config.toml
n_kv_head = 3
activation = "squared_relu"
norm_place = "pre"
qk_norm = true
init_std_qkv = 0.0172
init_std_o = 0.0172
beta1 = 0.9
lr_head = 0.00425
decay_shape = "sqrt"
final_lr_fraction = 0.0
doc_mask = false
dataset = "wikipedia_en"
Each number is 50 + 10 x the weight over its row's rms, rounded and kept within 0 to 99. Layers, rows and columns count from 0. The size before them is the row's rms in percent of the matrix's.

# v: layer 5 attention value, 192x192, rms 0.175, rows 48-63, columns 96-191
# o: layer 5 attention output (transposed), 192x192, rms 0.652, rows 48-63, columns 96-191
# q: layer 5 attention query, 192x192, rms 0.125, rows 64-83, columns 96-191
# k: layer 5 attention key, 192x192, rms 0.129, rows 64-83, columns 96-191
v48 128:50 53 49 48 54 53 45 39 57 27 57 48 34 38 55 37 54 62 28 77 69 46 55 56 52 49 35 50 47 39 62 41 53 55 62 52 54 48 48 50 56 45 42 47 46 40 36 56 46 53 37 73 38 61 29 56 50 38 52 62 48 62 60 49 62 37 52 46 58 65 56 46 46 68 42 49 63 59 47 31 18 43 43 74 48 56 59 58 67 46 56 52 74 48 44 42
o48 126:59 54 44 56 58 38 45 43 32 52 53 56 77 71 37 46 45 41 67 44 35 60 50 34 56 47 43 37 57 53 40 44 54 35 46 42 46 42 50 60 50 46 50 51 57 47 53 47 68 47 47 50 57 37 55 39 44 63 53 56 52 15 56 71 45 47 49 59 32 46 46 55 38 31 57 50 44 39 58 78 64 65 53 35 49 48 63 28 52 51 50 35 32 41 50 56
v49 132:55 46 50 60 71 50 46 54 63 39 56 48 56 49 61 54 47 49 39 57 50 34 55 49 57 51 68 48 53 48 70 51 48 38 45 53 48 50 43 51 62 76 49 35 44 40 53 53 58 53 52 67 48 59 50 46 55 40 42 51 63 62 31 27 42 51 47 53 21 60 46 50 32 55 55 55 55 56 48 49 39 42 41 33 40 41 50 40 45 47 56 54 39 54 44 46
o49 134:45 49 39 37 36 45 58 54 47 35 46 53 60 58 51 72 50 41 35 40 74 58 47 52 45 58 49 46 43 51 49 47 53 48 65 38 51 54 43 44 46 25 47 55 67 46 62 49 52 35 51 33 57 28 68 47 19 59 63 45 49 46 56 63 62 48 53 36 51 49 75 65 50 47 61 61 34 48 58 55 58 50 64 73 50 52 55 62 57 42 54 49 44 51 66 51
v50 124:53 50 47 47 48 53 54 32 59 54 61 50 60 54 49 63 47 53 59 72 51 43 60 48 52 54 69 46 44 45 53 39 47 66 63 43 47 51 59 46 41 50 54 49 62 53 64 30 67 58 57 50 59 45 71 59 46 50 70 39 50 53 36 65 44 31 34 46 58 58 38 65 34 43 60 49 62 49 50 47 48 44 31 53 63 43 52 46 45 71 43 47 67 50 74 54
o50 124:60 47 51 52 50 57 40 58 35 34 34 37 44 60 58 47 47 53 48 36 61 62 48 47 64 42 36 58 59 42 62 56 45 51 61 53 50 52 39 50 40 52 42 24 25 48 40 58 63 47 36 48 44 51 53 39 36 21 30 47 61 38 67 38 53 56 62 48 38 42 51 52 57 55 60 47 59 45 36 65 49 59 54 48 58 60 50 36 46 48 52 59 54 69 55 67
v51 130:44 48 40 40 41 62 46 52 44 38 39 41 44 57 49 55 43 49 51 43 40 28 36 42 52 53 65 50 44 35 45 40 52 45 53 46 37 50 51 53 61 49 51 39 37 69 43 48 51 42 67 49 62 42 47 48 76 55 57 51 58 47 60 69 63 55 42 60 48 39 52 23 42 44 45 50 34 52 53 39 47 57 58 47 43 41 72 44 30 52 56 69 56 18 49 44
o51 132:59 49 55 55 54 35 41 37 39 45 57 48 51 51 46 38 44 50 56 45 52 52 49 56 38 55 50 51 40 55 43 54 60 37 49 55 41 47 62 42 57 62 48 67 63 63 68 44 50 65 39 44 49 40 53 58 28 36 37 53 52 59 42 51 37 41 61 51 44 66 77 62 50 60 64 41 41 32 43 38 56 57 42 47 47 64 69 54 51 42 46 40 30 68 51 63
v52 128:47 45 53 41 36 47 51 47 46 53 49 34 60 61 41 71 45 50 59 46 50 43 44 36 59 47 58 55 30 68 35 75 63 34 51 56 48 47 48 47 45 29 59 54 46 45 38 33 56 61 55 67 37 61 44 43 44 50 55 72 47 39 32 31 43 52 43 51 33 51 50 62 23 46 52 56 37 65 45 33 37 48 53 54 61 40 56 50 40 29 34 59 64 51 32 47
o52 125:52 53 51 58 51 72 35 34 52 45 48 50 43 44 47 54 56 43 42 50 59 61 50 46 48 45 62 51 52 38 51 48 48 48 34 44 54 55 58 54 53 55 67 56 54 46 45 53 48 40 41 55 50 55 60 47 40 48 44 52 63 48 40 78 45 48 60 57 45 52 49 47 54 66 22 49 49 51 45 58 52 44 56 45 47 34 33 59 51 65 53 34 45 42 55 57
v53 125:58 55 54 54 67 45 59 44 43 54 53 40 36 47 58 59 53 58 62 41 39 43 48 42 67 42 55 43 51 53 63 36 48 48 57 53 43 72 57 60 46 43 69 51 54 38 59 46 48 38 58 56 50 62 43 54 65 51 42 42 60 63 44 67 72 52 63 56 40 63 37 44 68 44 36 43 41 57 74 45 53 48 44 50 34 51 50 44 65 63 61 37 51 52 40 60
o53 121:49 49 43 47 33 66 54 32 63 46 50 39 51 54 40 50 43 54 38 64 49 33 26 59 50 71 31 40 38 50 51 47 66 48 43 56 67 51 30 28 58 59 36 38 51 58 26 39 54 49 42 55 43 52 36 41 35 52 62 48 56 42 76 35 37 62 46 45 53 30 54 65 41 52 48 56 43 58 49 52 40 64 37 41 39 39 55 50 48 38 55 49 37 44 64 39
v54 126:31 38 49 39 67 75 61 46 59 61 43 37 41 50 35 42 53 49 55 57 46 46 61 52 42 31 51 54 54 57 48 59 39 37 42 46 38 46 51 64 42 82 48 40 57 49 55 55 55 52 42 34 60 39 57 47 44 65 48 37 44 54 35 37 55 66 44 41 70 48 67 58 54 54 61 51 45 55 46 35 59 62 62 45 46 47 72 41 50 43 51 50 49 56 54 55
o54 122:62 44 49 57 50 42 47 47 40 41 39 50 61 27 55 35 46 38 49 56 46 57 45 53 56 66 72 46 35 37 46 56 45 39 56 63 54 58 50 34 49 46 41 51 46 59 59 53 59 25 45 61 41 56 63 48 43 55 42 51 55 33 55 45 55 49 39 44 47 44 73 60 54 51 43 64 48 45 37 49 60 45 54 64 42 50 54 72 65 49 33 57 55 54 50 29
v55 128:50 46 52 56 55 45 44 47 51 46 48 40 57 66 71 58 40 36 30 62 44 67 49 61 71 39 59 48 62 44 59 29 42 44 49 42 40 60 37 77 43 59 30 47 39 61 52 53 50 55 60 70 58 46 52 48 19 38 58 52 53 50 46 61 51 59 57 40 38 63 57 56 44 36 45 50 47 43 39 61 47 47 71 47 51 41 47 57 30 47 46 51 48 41 50 52
o55 127:52 69 50 44 71 43 45 50 47 75 39 55 46 56 54 45 46 38 66 52 58 36 56 48 49 65 57 58 55 58 39 44 63 42 63 43 54 50 61 20 50 28 56 69 59 51 37 47 50 53 65 31 42 50 64 38 32 54 43 45 53 46 47 41 57 34 48 48 50 42 41 38 58 68 52 48 40 72 35 51 46 43 38 56 54 60 53 65 70 51 65 50 62 46 62 44
v56 129:38 54 52 50 53 47 58 50 46 57 23 55 42 42 41 64 65 54 52 53 48 43 52 39 53 46 49 32 49 50 65 50 53 40 60 44 50 41 43 39 54 51 49 64 33 62 52 46 34 48 37 72 57 57 54 57 41 55 58 28 37 28 43 66 53 43 30 50 56 41 46 55 53 40 45 41 45 45 64 62 47 38 47 39 56 42 53 69 47 42 53 49 32 55 45 61
o56 130:49 45 57 52 34 65 31 38 57 44 45 59 45 53 43 56 22 45 59 48 52 53 34 44 47 49 77 49 47 41 46 49 44 55 47 33 76 59 52 45 49 53 54 39 37 45 61 53 46 58 52 38 46 56 45 38 32 46 39 62 53 63 53 45 44 59 55 48 41 69 64 44 57 42 52 48 48 47 45 40 59 47 55 58 53 63 42 37 62 45 48 51 58 54 47 34
v57 126:31 66 59 48 54 46 55 66 58 61 68 52 52 47 48 48 52 54 61 50 58 50 60 55 57 31 58 43 41 51 59 38 47 48 51 50 41 66 44 53 40 50 43 64 40 38 51 54 45 61 51 49 44 56 34 51 55 53 32 61 45 42 54 51 40 48 53 42 53 41 51 38 42 39 59 50 56 39 43 66 48 56 33 34 60 45 57 50 57 54 42 43 39 52 54 25
o57 123:44 34 46 38 50 55 49 52 20 56 40 62 40 58 64 46 42 43 34 48 37 53 36 28 57 54 52 44 40 44 50 56 51 45 68 37 55 39 64 57 65 57 56 42 48 49 57 43 38 64 63 52 62 46 58 56 53 58 52 40 43 62 38 45 64 47 47 36 42 48 43 46 59 54 50 55 56 51 56 44 39 51 67 53 49 45 60 64 54 75 68 55 46 48 43 69
v58 127:49 58 34 52 35 52 59 63 53 54 37 47 56 73 59 40 43 39 51 47 46 49 42 42 61 52 41 43 46 56 56 52 55 55 70 44 51 48 39 58 61 50 67 55 65 40 58 66 58 51 56 59 50 37 44 33 53 47 56 52 36 36 53 46 51 42 56 54 46 39 44 49 41 37 51 56 49 63 46 40 40 39 46 51 60 62 30 32 54 43 56 35 14 61 69 66
o58 127:43 47 64 34 76 62 45 46 53 45 52 54 43 49 58 70 43 53 58 69 46 40 57 37 47 50 62 48 37 43 67 55 61 47 38 41 61 61 61 44 51 58 34 53 43 60 56 51 46 44 51 40 58 56 53 61 48 65 46 56 55 55 33 50 48 62 62 43 65 74 23 41 35 51 56 41 57 45 49 63 58 45 60 56 44 48 70 53 50 39 38 55 53 50 51 39
v59 121:49 44 35 42 60 45 45 52 54 36 37 34 65 47 53 58 60 59 45 45 51 51 45 37 59 57 56 42 49 51 41 36 55 45 42 71 53 46 43 38 59 47 49 55 49 59 37 45 43 44 47 50 32 41 63 51 42 50 38 52 54 34 64 53 62 51 53 51 63 45 33 59 37 44 46 53 56 32 54 43 56 44 45 59 56 43 56 56 61 55 62 55 53 63 68 31
o59 118:58 57 55 52 62 54 62 44 43 56 65 47 39 38 48 54 57 49 37 43 46 41 79 62 29 55 57 55 52 53 43 53 50 52 49 50 53 56 57 69 45 61 46 55 49 63 58 45 65 55 52 36 59 49 49 56 47 47 50 52 49 61 68 36 50 45 40 64 55 39 52 44 56 52 58 53 37 33 41 46 44 52 55 54 33 59 50 35 54 44 46 46 32 40 12 49
v60 136:30 54 38 51 65 50 48 45 34 41 67 42 44 60 48 66 57 28 62 50 49 50 38 39 40 71 49 62 63 67 46 59 57 64 34 59 43 58 60 57 55 41 44 56 45 36 41 55 62 47 63 66 50 58 47 55 45 46 61 61 45 62 49 61 57 45 47 40 55 41 41 60 56 32 37 46 47 65 49 50 47 57 58 60 52 60 61 45 43 49 57 55 57 52 64 50
o60 132:46 38 47 52 51 50 54 34 56 59 19 57 58 45 53 49 49 59 60 43 45 56 60 69 70 46 57 59 48 47 50 46 48 27 56 50 54 67 40 53 38 78 44 49 48 53 52 35 33 50 56 34 60 61 58 49 57 62 42 52 38 66 54 38 68 41 47 58 49 65 36 38 57 60 40 44 56 40 58 59 45 62 31 36 56 45 43 57 64 38 53 51 22 59 62 50
v61 129:45 44 73 24 48 50 73 53 45 48 49 51 51 52 51 39 64 31 46 50 37 40 60 59 27 53 50 41 40 45 40 52 32 37 49 46 55 60 49 41 43 51 47 34 52 47 46 57 56 49 46 25 35 52 43 46 51 54 51 50 36 46 51 51 57 48 55 54 45 57 51 58 60 50 38 55 38 53 55 62 35 49 63 39 44 48 57 61 62 42 53 54 73 62 38 24
o61 127:54 44 37 51 60 38 45 59 52 43 42 55 64 37 59 46 50 34 25 57 58 58 63 53 61 52 58 74 51 61 23 49 43 55 46 49 50 38 44 75 50 40 67 67 49 59 54 51 65 35 38 61 55 48 54 36 68 47 51 55 55 57 34 40 45 59 33 55 39 51 53 37 39 42 66 39 47 39 53 30 56 59 45 44 44 53 42 48 32 44 47 42 36 44 52 65
v62 124:50 47 24 69 43 39 72 44 51 42 54 17 47 44 62 38 47 59 64 38 48 65 52 51 29 51 48 56 39 43 45 48 34 64 35 52 42 51 48 57 57 66 50 62 38 57 35 59 55 43 67 56 60 49 48 60 66 39 42 44 60 60 59 52 56 50 38 63 44 33 34 64 56 49 54 53 56 71 57 58 51 54 52 45 48 47 46 49 48 62 45 41 71 61 39 68
o62 120:39 44 55 41 58 54 43 45 53 54 57 56 61 52 44 61 53 37 56 44 57 48 62 70 65 37 37 37 59 74 43 46 37 25 68 40 48 51 48 46 48 44 54 40 62 42 43 52 47 42 41 38 46 69 65 60 57 47 59 49 43 49 49 41 37 43 65 53 61 62 48 51 56 55 59 46 45 51 35 36 49 61 43 56 55 66 43 55 52 43 67 43 48 50 54 36
v63 133:55 82 50 54 50 56 65 48 47 40 28 51 58 26 63 49 34 55 38 51 57 38 49 59 68 57 42 66 57 49 34 57 55 49 63 43 43 48 47 64 51 50 39 61 46 52 50 44 35 59 33 51 45 46 53 41 49 53 53 53 30 60 57 50 43 28 53 50 60 46 46 47 59 52 39 46 55 47 66 49 62 37 45 39 54 31 35 54 39 53 45 68 58 47 35 36
o63 130:60 37 59 61 60 45 44 47 58 58 48 67 52 67 39 55 53 44 58 30 31 34 42 61 39 48 54 48 51 46 64 57 33 41 54 65 70 62 57 71 38 41 65 31 38 59 49 33 53 43 60 54 56 42 39 68 49 48 63 59 51 41 45 37 46 63 48 54 53 46 51 38 35 50 54 41 41 54 44 65 34 56 47 40 48 54 64 66 61 56 50 43 51 36 75 47
q64 097:60 41 60 50 35 47 78 52 57 42 53 50 35 51 54 29 45 61 47 64 64 53 38 42 54 55 57 42 36 58 59 60 60 64 57 48 65 56 40 46 35 53 51 36 50 56 52 55 33 35 60 51 29 53 35 47 50 42 64 44 44 62 53 53 53 69 49 64 42 55 68 52 61 52 82 41 49 53 48 49 55 38 26 58 54 34 34 60 55 40 38 78 58 43 51 54
k64 083:52 50 57 50 45 49 47 39 65 53 56 52 65 44 51 63 64 38 53 65 65 51 51 58 50 50 48 65 37 51 37 45 41 55 69 57 58 53 50 44 55 62 63 46 63 51 49 67 57 51 54 51 57 51 45 51 51 54 65 51 73 46 49 50 67 49 30 43 27 32 52 33 63 41 50 47 71 49 66 37 47 46 55 47 47 66 52 68 42 40 60 68 60 52 52 46
q65 083:41 60 64 43 55 49 57 60 46 55 49 47 33 42 57 40 31 57 57 36 67 57 56 31 47 45 56 58 52 57 78 44 45 41 56 46 42 53 42 59 49 39 50 57 33 63 48 65 46 49 61 54 45 55 53 39 41 55 39 33 44 52 42 65 59 57 70 32 57 67 32 45 59 40 50 53 66 40 54 48 56 43 54 55 55 42 32 56 41 49 52 49 35 24 41 68
k65 088:55 58 55 39 47 51 41 56 49 51 46 49 50 56 50 52 39 60 42 51 48 39 53 51 62 34 45 53 49 55 51 33 38 46 44 63 42 46 46 50 51 57 49 56 57 54 40 58 49 49 41 67 53 47 33 61 51 62 52 41 61 44 52 38 57 62 46 36 46 56 56 42 40 40 58 46 54 68 56 73 36 49 51 29 44 65 61 56 39 50 38 67 48 51 42 57
q66 082:48 43 47 44 46 38 65 71 48 62 67 58 48 63 59 51 53 47 48 57 60 48 44 59 58 48 67 39 45 37 49 67 52 51 40 53 48 29 42 37 47 45 51 44 48 50 35 52 37 39 66 57 57 60 46 33 34 42 46 32 48 52 65 43 58 40 27 77 48 65 53 43 53 47 56 39 40 55 54 59 40 40 39 43 49 36 39 39 41 52 36 82 44 43 51 66
k66 073:55 52 37 54 50 55 43 39 53 47 48 54 49 47 59 40 49 21 55 47 52 63 67 51 60 53 60 51 42 60 49 56 47 52 43 40 60 42 52 38 61 56 49 57 50 62 63 69 36 42 31 65 58 42 50 48 43 52 51 51 78 18 45 65 55 56 42 36 43 46 60 47 60 41 39 60 65 43 50 31 61 49 50 46 61 68 47 67 44 54 61 45 53 49 45 65
q67 094:48 50 52 57 59 36 34 37 64 52 52 34 46 47 59 61 62 51 41 37 54 45 33 56 55 59 51 37 52 63 40 56 58 55 41 71 43 30 60 59 63 46 62 30 59 45 60 42 43 52 53 33 58 53 52 69 57 50 48 73 48 52 51 31 48 47 63 31 58 41 48 39 43 61 42 55 49 55 38 36 61 54 53 36 47 67 36 33 38 45 45 48 50 63 53 62
k67 088:70 56 39 51 37 64 52 57 55 61 40 49 32 38 55 47 29 45 53 46 29 43 54 37 54 54 46 45 52 57 52 59 41 33 32 44 48 49 58 50 60 59 48 51 38 62 63 38 42 47 49 42 50 60 64 64 59 45 57 42 33 45 40 42 57 51 58 43 61 33 49 51 40 62 34 64 26 70 20 58 48 29 53 56 35 49 38 40 52 42 47 37 45 48 55 40
q68 099:61 43 54 50 42 46 38 54 58 25 64 60 64 39 46 47 62 40 59 39 38 52 45 58 33 64 47 46 48 45 44 59 53 53 50 56 39 35 40 45 59 49 71 51 59 37 54 43 49 63 55 30 53 47 46 40 56 59 48 65 45 46 46 50 56 41 57 56 56 42 27 32 43 54 47 45 54 44 46 38 43 60 57 45 62 59 31 51 46 65 40 48 56 57 50 51
k68 081:56 40 41 44 54 55 47 52 45 54 59 35 30 56 49 46 38 33 55 62 38 37 56 57 59 36 51 68 49 48 42 64 69 35 40 32 30 54 45 45 62 46 53 19 54 57 38 29 43 39 43 67 49 61 58 50 35 43 44 55 55 42 38 52 39 57 61 35 53 22 44 48 47 47 35 51 44 64 31 68 61 53 40 45 40 52 43 42 55 50 51 40 54 43 43 72
q69 099:47 43 57 44 40 59 66 74 44 61 57 38 54 42 33 45 26 31 54 53 58 38 38 63 48 52 55 58 50 60 60 35 63 57 69 58 66 45 40 49 30 44 40 55 44 53 59 65 55 74 39 55 58 51 35 40 44 54 43 40 40 62 40 36 52 62 40 34 46 38 45 43 50 56 55 51 53 60 38 60 62 48 39 45 55 49 50 59 47 63 48 45 43 41 64 66
k69 076:43 42 48 38 46 56 46 43 67 65 60 47 55 49 39 46 58 52 59 55 73 47 57 42 45 55 46 41 71 53 53 42 50 65 44 56 61 60 70 52 35 41 62 48 52 35 46 61 39 59 44 49 52 62 39 46 59 56 63 43 78 49 62 61 39 35 45 57 43 78 46 48 50 50 69 37 62 32 58 55 53 62 35 46 38 31 55 54 48 55 60 53 48 45 58 51
q70 102:29 68 42 57 67 32 46 64 45 48 61 43 71 44 42 28 55 32 44 58 54 42 40 55 52 41 52 36 46 57 37 48 54 45 53 43 50 45 51 58 46 49 40 53 38 33 58 51 43 31 58 53 63 51 46 72 46 68 58 49 32 58 65 62 50 47 59 53 41 34 57 56 66 51 47 56 46 42 23 54 41 33 52 45 38 54 31 49 52 48 34 53 55 59 49 54
k70 093:48 37 64 48 42 62 58 57 49 59 34 33 49 45 62 44 36 63 45 49 37 44 50 38 27 46 44 51 66 62 53 47 64 33 40 28 41 56 59 58 50 56 40 40 51 52 35 27 45 60 43 49 60 40 60 38 47 60 45 50 54 66 52 56 52 41 51 44 49 42 44 80 49 60 57 62 25 47 38 46 46 45 43 57 68 61 49 43 46 53 52 36 44 47 50 51
q71 107:66 74 43 67 41 56 31 44 49 41 48 43 50 72 67 56 60 52 47 50 48 45 51 41 46 44 41 44 60 58 47 41 69 40 38 63 48 42 69 51 60 50 55 50 61 46 42 45 51 52 48 58 51 39 54 46 59 46 64 43 57 57 41 48 30 50 49 67 60 41 60 49 39 55 47 39 58 49 53 50 63 54 53 48 48 80 48 46 48 54 36 52 58 64 32 34
k71 090:48 56 58 70 61 45 47 43 43 43 60 54 48 40 44 50 56 57 39 52 33 38 39 55 52 46 55 38 31 55 49 54 48 47 18 47 57 43 55 54 61 58 20 48 67 57 54 53 54 33 47 49 52 43 56 43 44 60 55 51 40 48 41 62 36 56 41 38 43 39 58 64 58 51 49 57 51 40 43 60 50 58 51 47 47 37 38 53 49 55 51 48 45 55 43 52
q72 111:31 46 44 31 48 54 62 49 50 65 54 61 54 59 65 32 42 47 50 62 67 37 58 41 60 57 41 38 58 37 51 46 50 49 53 46 62 46 59 59 34 62 44 63 46 60 48 63 46 49 36 47 60 65 37 44 46 50 28 53 48 57 46 40 58 34 55 25 47 73 41 49 51 53 34 67 49 45 44 41 54 44 41 38 69 40 67 56 39 53 38 56 41 45 76 67
k72 081:49 31 49 58 48 44 54 63 60 32 43 48 57 44 63 51 55 50 55 45 48 66 68 71 67 69 60 56 34 63 47 60 51 56 61 47 55 48 55 54 52 58 67 53 37 45 51 63 39 49 62 55 48 44 48 35 56 58 47 40 55 53 45 56 50 59 39 56 53 64 61 46 67 48 55 35 47 59 60 34 34 58 52 45 53 46 70 57 48 45 51 67 70 40 48 69
q73 089:48 46 46 38 50 34 45 32 47 48 55 38 52 57 54 37 46 58 55 46 66 41 32 48 50 50 37 56 52 47 47 55 37 39 44 56 41 56 65 54 45 65 42 54 49 41 77 48 37 36 46 50 49 48 63 43 35 80 44 56 66 47 48 50 71 44 68 71 50 70 47 38 42 63 48 54 26 41 42 44 62 38 52 46 61 49 56 58 21 42 36 50 61 49 55 35
k73 086:44 50 65 42 62 32 67 60 47 58 46 67 52 32 44 54 45 56 43 47 59 43 48 45 42 56 65 53 56 46 38 50 45 42 79 61 58 54 68 52 62 58 50 62 48 33 40 55 61 53 46 38 66 57 61 39 42 58 44 44 66 54 53 65 50 30 44 61 42 52 59 64 54 46 75 54 48 56 44 30 41 54 54 41 59 46 48 47 43 46 57 51 56 37 46 55
q74 110:50 52 48 46 36 47 52 50 43 47 46 28 57 31 51 41 48 55 46 54 45 49 42 48 45 42 41 56 48 58 47 42 32 40 50 63 36 32 58 44 51 41 69 48 58 37 53 45 43 43 80 45 53 45 51 60 35 36 65 41 31 47 59 82 45 48 40 63 65 41 54 51 46 52 55 35 34 58 58 60 69 48 50 64 41 56 41 36 55 38 63 48 46 65 55 45
k74 094:51 49 67 52 51 46 43 43 55 60 53 42 53 57 52 47 49 53 45 45 44 43 36 47 56 37 46 44 58 46 57 45 65 58 51 41 38 41 54 46 65 34 45 52 49 57 51 36 55 59 62 41 57 67 60 59 74 33 46 54 55 70 56 29 46 48 59 56 73 35 26 52 39 57 32 72 52 72 54 50 66 65 58 59 36 52 39 61 43 56 56 45 42 54 52 35
q75 106:51 41 43 64 57 59 63 56 39 38 47 38 35 57 57 29 60 53 45 58 35 44 62 48 43 27 46 44 54 34 35 68 51 57 53 52 55 33 56 49 51 42 62 37 37 59 45 50 52 41 45 57 56 41 35 50 50 54 47 41 28 45 45 39 40 46 58 32 42 49 49 57 51 55 38 52 67 34 60 33 57 40 53 46 63 54 65 42 61 55 63 59 64 54 48 44
k75 102:56 51 38 52 43 51 54 72 57 46 61 62 51 52 57 36 61 51 41 65 51 50 54 38 51 23 35 55 29 61 42 58 54 58 34 40 48 57 61 33 64 48 43 48 60 63 51 51 34 57 61 48 63 30 57 71 50 39 56 63 57 47 57 42 29 68 40 27 58 44 54 46 67 48 39 37 51 49 62 49 42 44 52 67 46 53 40 48 61 57 39 81 69 67 53 57
q76 105:45 49 62 42 52 49 27 50 57 40 51 48 57 53 59 67 50 61 46 72 50 54 44 45 41 54 32 42 49 60 25 49 57 41 59 52 35 39 36 41 49 58 46 53 33 55 64 35 40 45 68 45 67 51 47 51 60 49 37 56 38 47 38 65 52 34 60 30 57 49 37 53 68 32 54 30 42 51 52 48 46 52 52 60 47 55 43 61 46 34 52 39 43 42 27 49
k76 095:32 34 60 43 43 49 46 57 53 55 51 39 60 48 42 55 43 62 41 51 43 42 37 55 26 60 44 49 66 49 57 41 53 45 37 49 58 50 56 33 43 54 51 49 50 62 52 32 45 53 54 64 59 42 43 47 60 60 64 63 52 65 31 47 54 43 49 62 83 41 45 52 47 57 54 63 51 67 40 51 56 51 42 62 54 35 39 64 38 42 43 33 53 49 38 43
q77 102:63 30 57 42 50 32 48 61 57 55 38 41 64 44 59 59 41 50 39 55 47 46 36 49 37 53 41 64 48 39 49 36 73 61 65 50 49 53 55 51 53 58 54 50 42 60 67 50 38 64 57 62 61 41 60 41 53 54 56 56 36 68 38 33 53 52 43 46 44 57 29 43 34 63 65 55 52 45 49 51 59 61 47 48 35 41 57 57 40 51 29 45 38 45 50 29
k77 102:42 53 50 34 66 54 40 50 40 51 51 41 48 61 44 60 27 52 44 50 53 48 52 41 48 42 42 36 55 45 43 32 51 40 60 56 50 45 46 67 47 37 45 44 52 33 36 65 51 51 57 62 53 50 60 48 41 51 56 59 46 64 50 52 51 33 56 32 51 37 56 57 52 67 78 43 51 56 39 67 62 50 44 67 64 63 46 59 65 41 61 59 50 52 69 59
q78 096:41 49 48 44 54 52 45 60 51 63 66 45 44 56 65 47 46 41 52 59 50 55 68 54 51 44 54 60 37 50 47 69 55 30 57 47 44 30 57 56 47 39 73 50 42 63 46 59 46 49 61 65 58 50 45 40 66 55 47 37 27 40 38 52 39 34 44 49 46 48 48 59 63 47 26 55 61 50 41 42 52 36 48 35 52 37 54 54 54 47 75 59 53 64 32 59
k78 087:53 41 61 51 41 55 30 51 65 49 51 33 54 65 43 48 63 54 49 44 53 46 34 54 42 39 26 43 53 54 57 45 53 52 48 62 48 54 49 33 53 47 53 46 54 60 48 25 56 57 58 57 53 42 60 61 54 44 56 58 51 64 55 47 34 49 54 46 38 49 54 43 63 39 53 55 61 62 67 72 66 45 52 63 50 36 49 69 43 35 58 75 45 63 56 55
q79 098:39 53 51 57 50 35 59 43 53 64 53 60 53 48 53 46 46 48 46 34 70 50 44 41 45 41 39 58 68 59 68 48 37 43 54 37 61 58 58 45 52 50 46 49 52 48 37 40 56 48 55 55 51 51 57 53 54 56 47 35 67 57 54 41 39 60 39 66 47 44 56 42 38 59 47 81 48 57 40 63 56 52 46 53 42 57 44 52 23 57 32 58 55 56 49 61
k79 094:33 64 61 61 51 32 52 59 53 45 43 61 42 53 57 65 56 55 39 57 54 43 46 55 51 59 47 69 41 55 40 57 59 57 46 42 55 63 50 45 55 48 56 54 56 64 52 54 50 49 40 50 39 63 38 63 49 41 36 39 63 37 49 56 50 53 47 52 42 57 49 46 49 49 53 30 56 49 14 66 43 64 49 41 40 59 62 66 77 55 47 41 80 46 40 51
q80 098:43 51 35 50 47 45 28 58 48 46 45 50 58 55 61 32 65 47 39 66 65 39 57 67 50 52 40 41 60 42 62 48 51 58 53 53 55 47 40 33 47 37 47 48 67 30 62 43 45 40 42 52 52 48 56 47 49 46 48 40 41 51 46 64 58 66 40 44 47 43 52 66 57 42 58 48 31 61 36 66 60 39 46 53 54 42 46 39 57 61 68 48 49 47 44 44
k80 106:39 47 34 61 58 43 58 53 47 26 37 41 54 47 57 36 53 55 63 47 55 46 45 59 48 64 53 47 41 46 54 43 37 35 42 39 49 80 62 49 36 68 48 54 58 46 56 48 64 68 57 43 36 48 46 48 70 55 36 38 51 58 43 42 73 48 63 38 53 41 40 29 48 61 35 33 34 55 36 45 47 31 45 56 25 46 52 51 48 55 39 50 57 59 58 46
q81 104:33 58 59 55 45 54 43 48 40 33 55 46 30 39 57 54 61 62 73 51 48 42 54 45 34 48 65 57 64 59 53 50 37 62 40 52 45 48 50 50 35 62 46 41 47 53 46 58 63 36 53 36 49 47 32 61 47 50 52 69 51 49 64 54 57 49 56 29 55 47 43 53 67 58 49 51 40 49 40 42 65 44 24 38 42 31 47 39 61 45 70 50 40 42 43 46
k81 102:46 60 44 59 43 48 64 41 57 39 68 45 60 47 59 58 66 46 43 44 31 44 67 64 45 36 75 50 44 33 44 56 61 51 39 57 46 39 38 45 39 25 56 37 52 46 60 70 51 43 45 66 46 32 44 63 46 43 57 53 51 40 63 41 48 51 66 53 76 43 56 56 41 38 33 37 55 53 56 46 62 47 53 44 44 55 50 62 57 49 37 59 54 55 52 69
q82 110:57 55 44 58 43 37 39 35 51 50 60 38 47 50 54 54 40 57 43 54 37 66 42 55 27 51 51 45 62 60 47 65 58 44 51 47 65 51 41 54 48 55 54 60 38 47 49 66 36 29 63 51 43 50 50 33 37 59 24 43 54 55 50 56 58 39 33 71 51 46 40 43 53 62 59 41 50 46 33 51 57 55 55 63 53 58 40 48 50 43 60 38 62 42 44 57
k82 107:50 45 31 48 53 32 43 41 35 48 61 63 58 48 37 53 54 54 60 44 54 55 44 67 62 69 60 41 59 50 55 36 54 51 64 46 44 56 62 31 36 49 53 65 62 46 58 64 61 61 62 47 64 45 57 59 71 67 50 58 58 45 36 54 58 51 49 61 50 49 58 36 54 75 57 53 32 58 49 53 41 54 51 28 49 47 42 52 31 68 54 42 46 63 64 36
q83 094:48 38 66 70 56 57 38 47 47 37 71 47 56 47 40 36 37 57 45 71 48 64 40 56 46 49 42 49 58 56 40 75 40 53 50 52 39 51 46 45 52 52 58 51 38 50 53 28 53 56 61 64 51 57 58 62 46 43 55 68 59 46 43 45 40 48 57 35 52 30 49 64 61 47 30 46 51 59 53 47 51 43 57 55 51 50 54 54 63 58 49 54 37 63 38 43
k83 096:48 46 52 59 41 67 48 58 47 59 62 60 55 17 37 60 56 62 52 41 55 54 45 41 57 46 34 39 49 45 45 68 46 88 46 39 39 47 49 55 42 58 58 58 56 52 48 52 50 35 50 36 54 59 38 51 54 53 54 47 63 44 51 27 48 56 64 61 52 26 46 40 41 43 50 35 54 53 50 31 47 51 66 47 42 61 60 64 24 45 48 52 66 53 55 46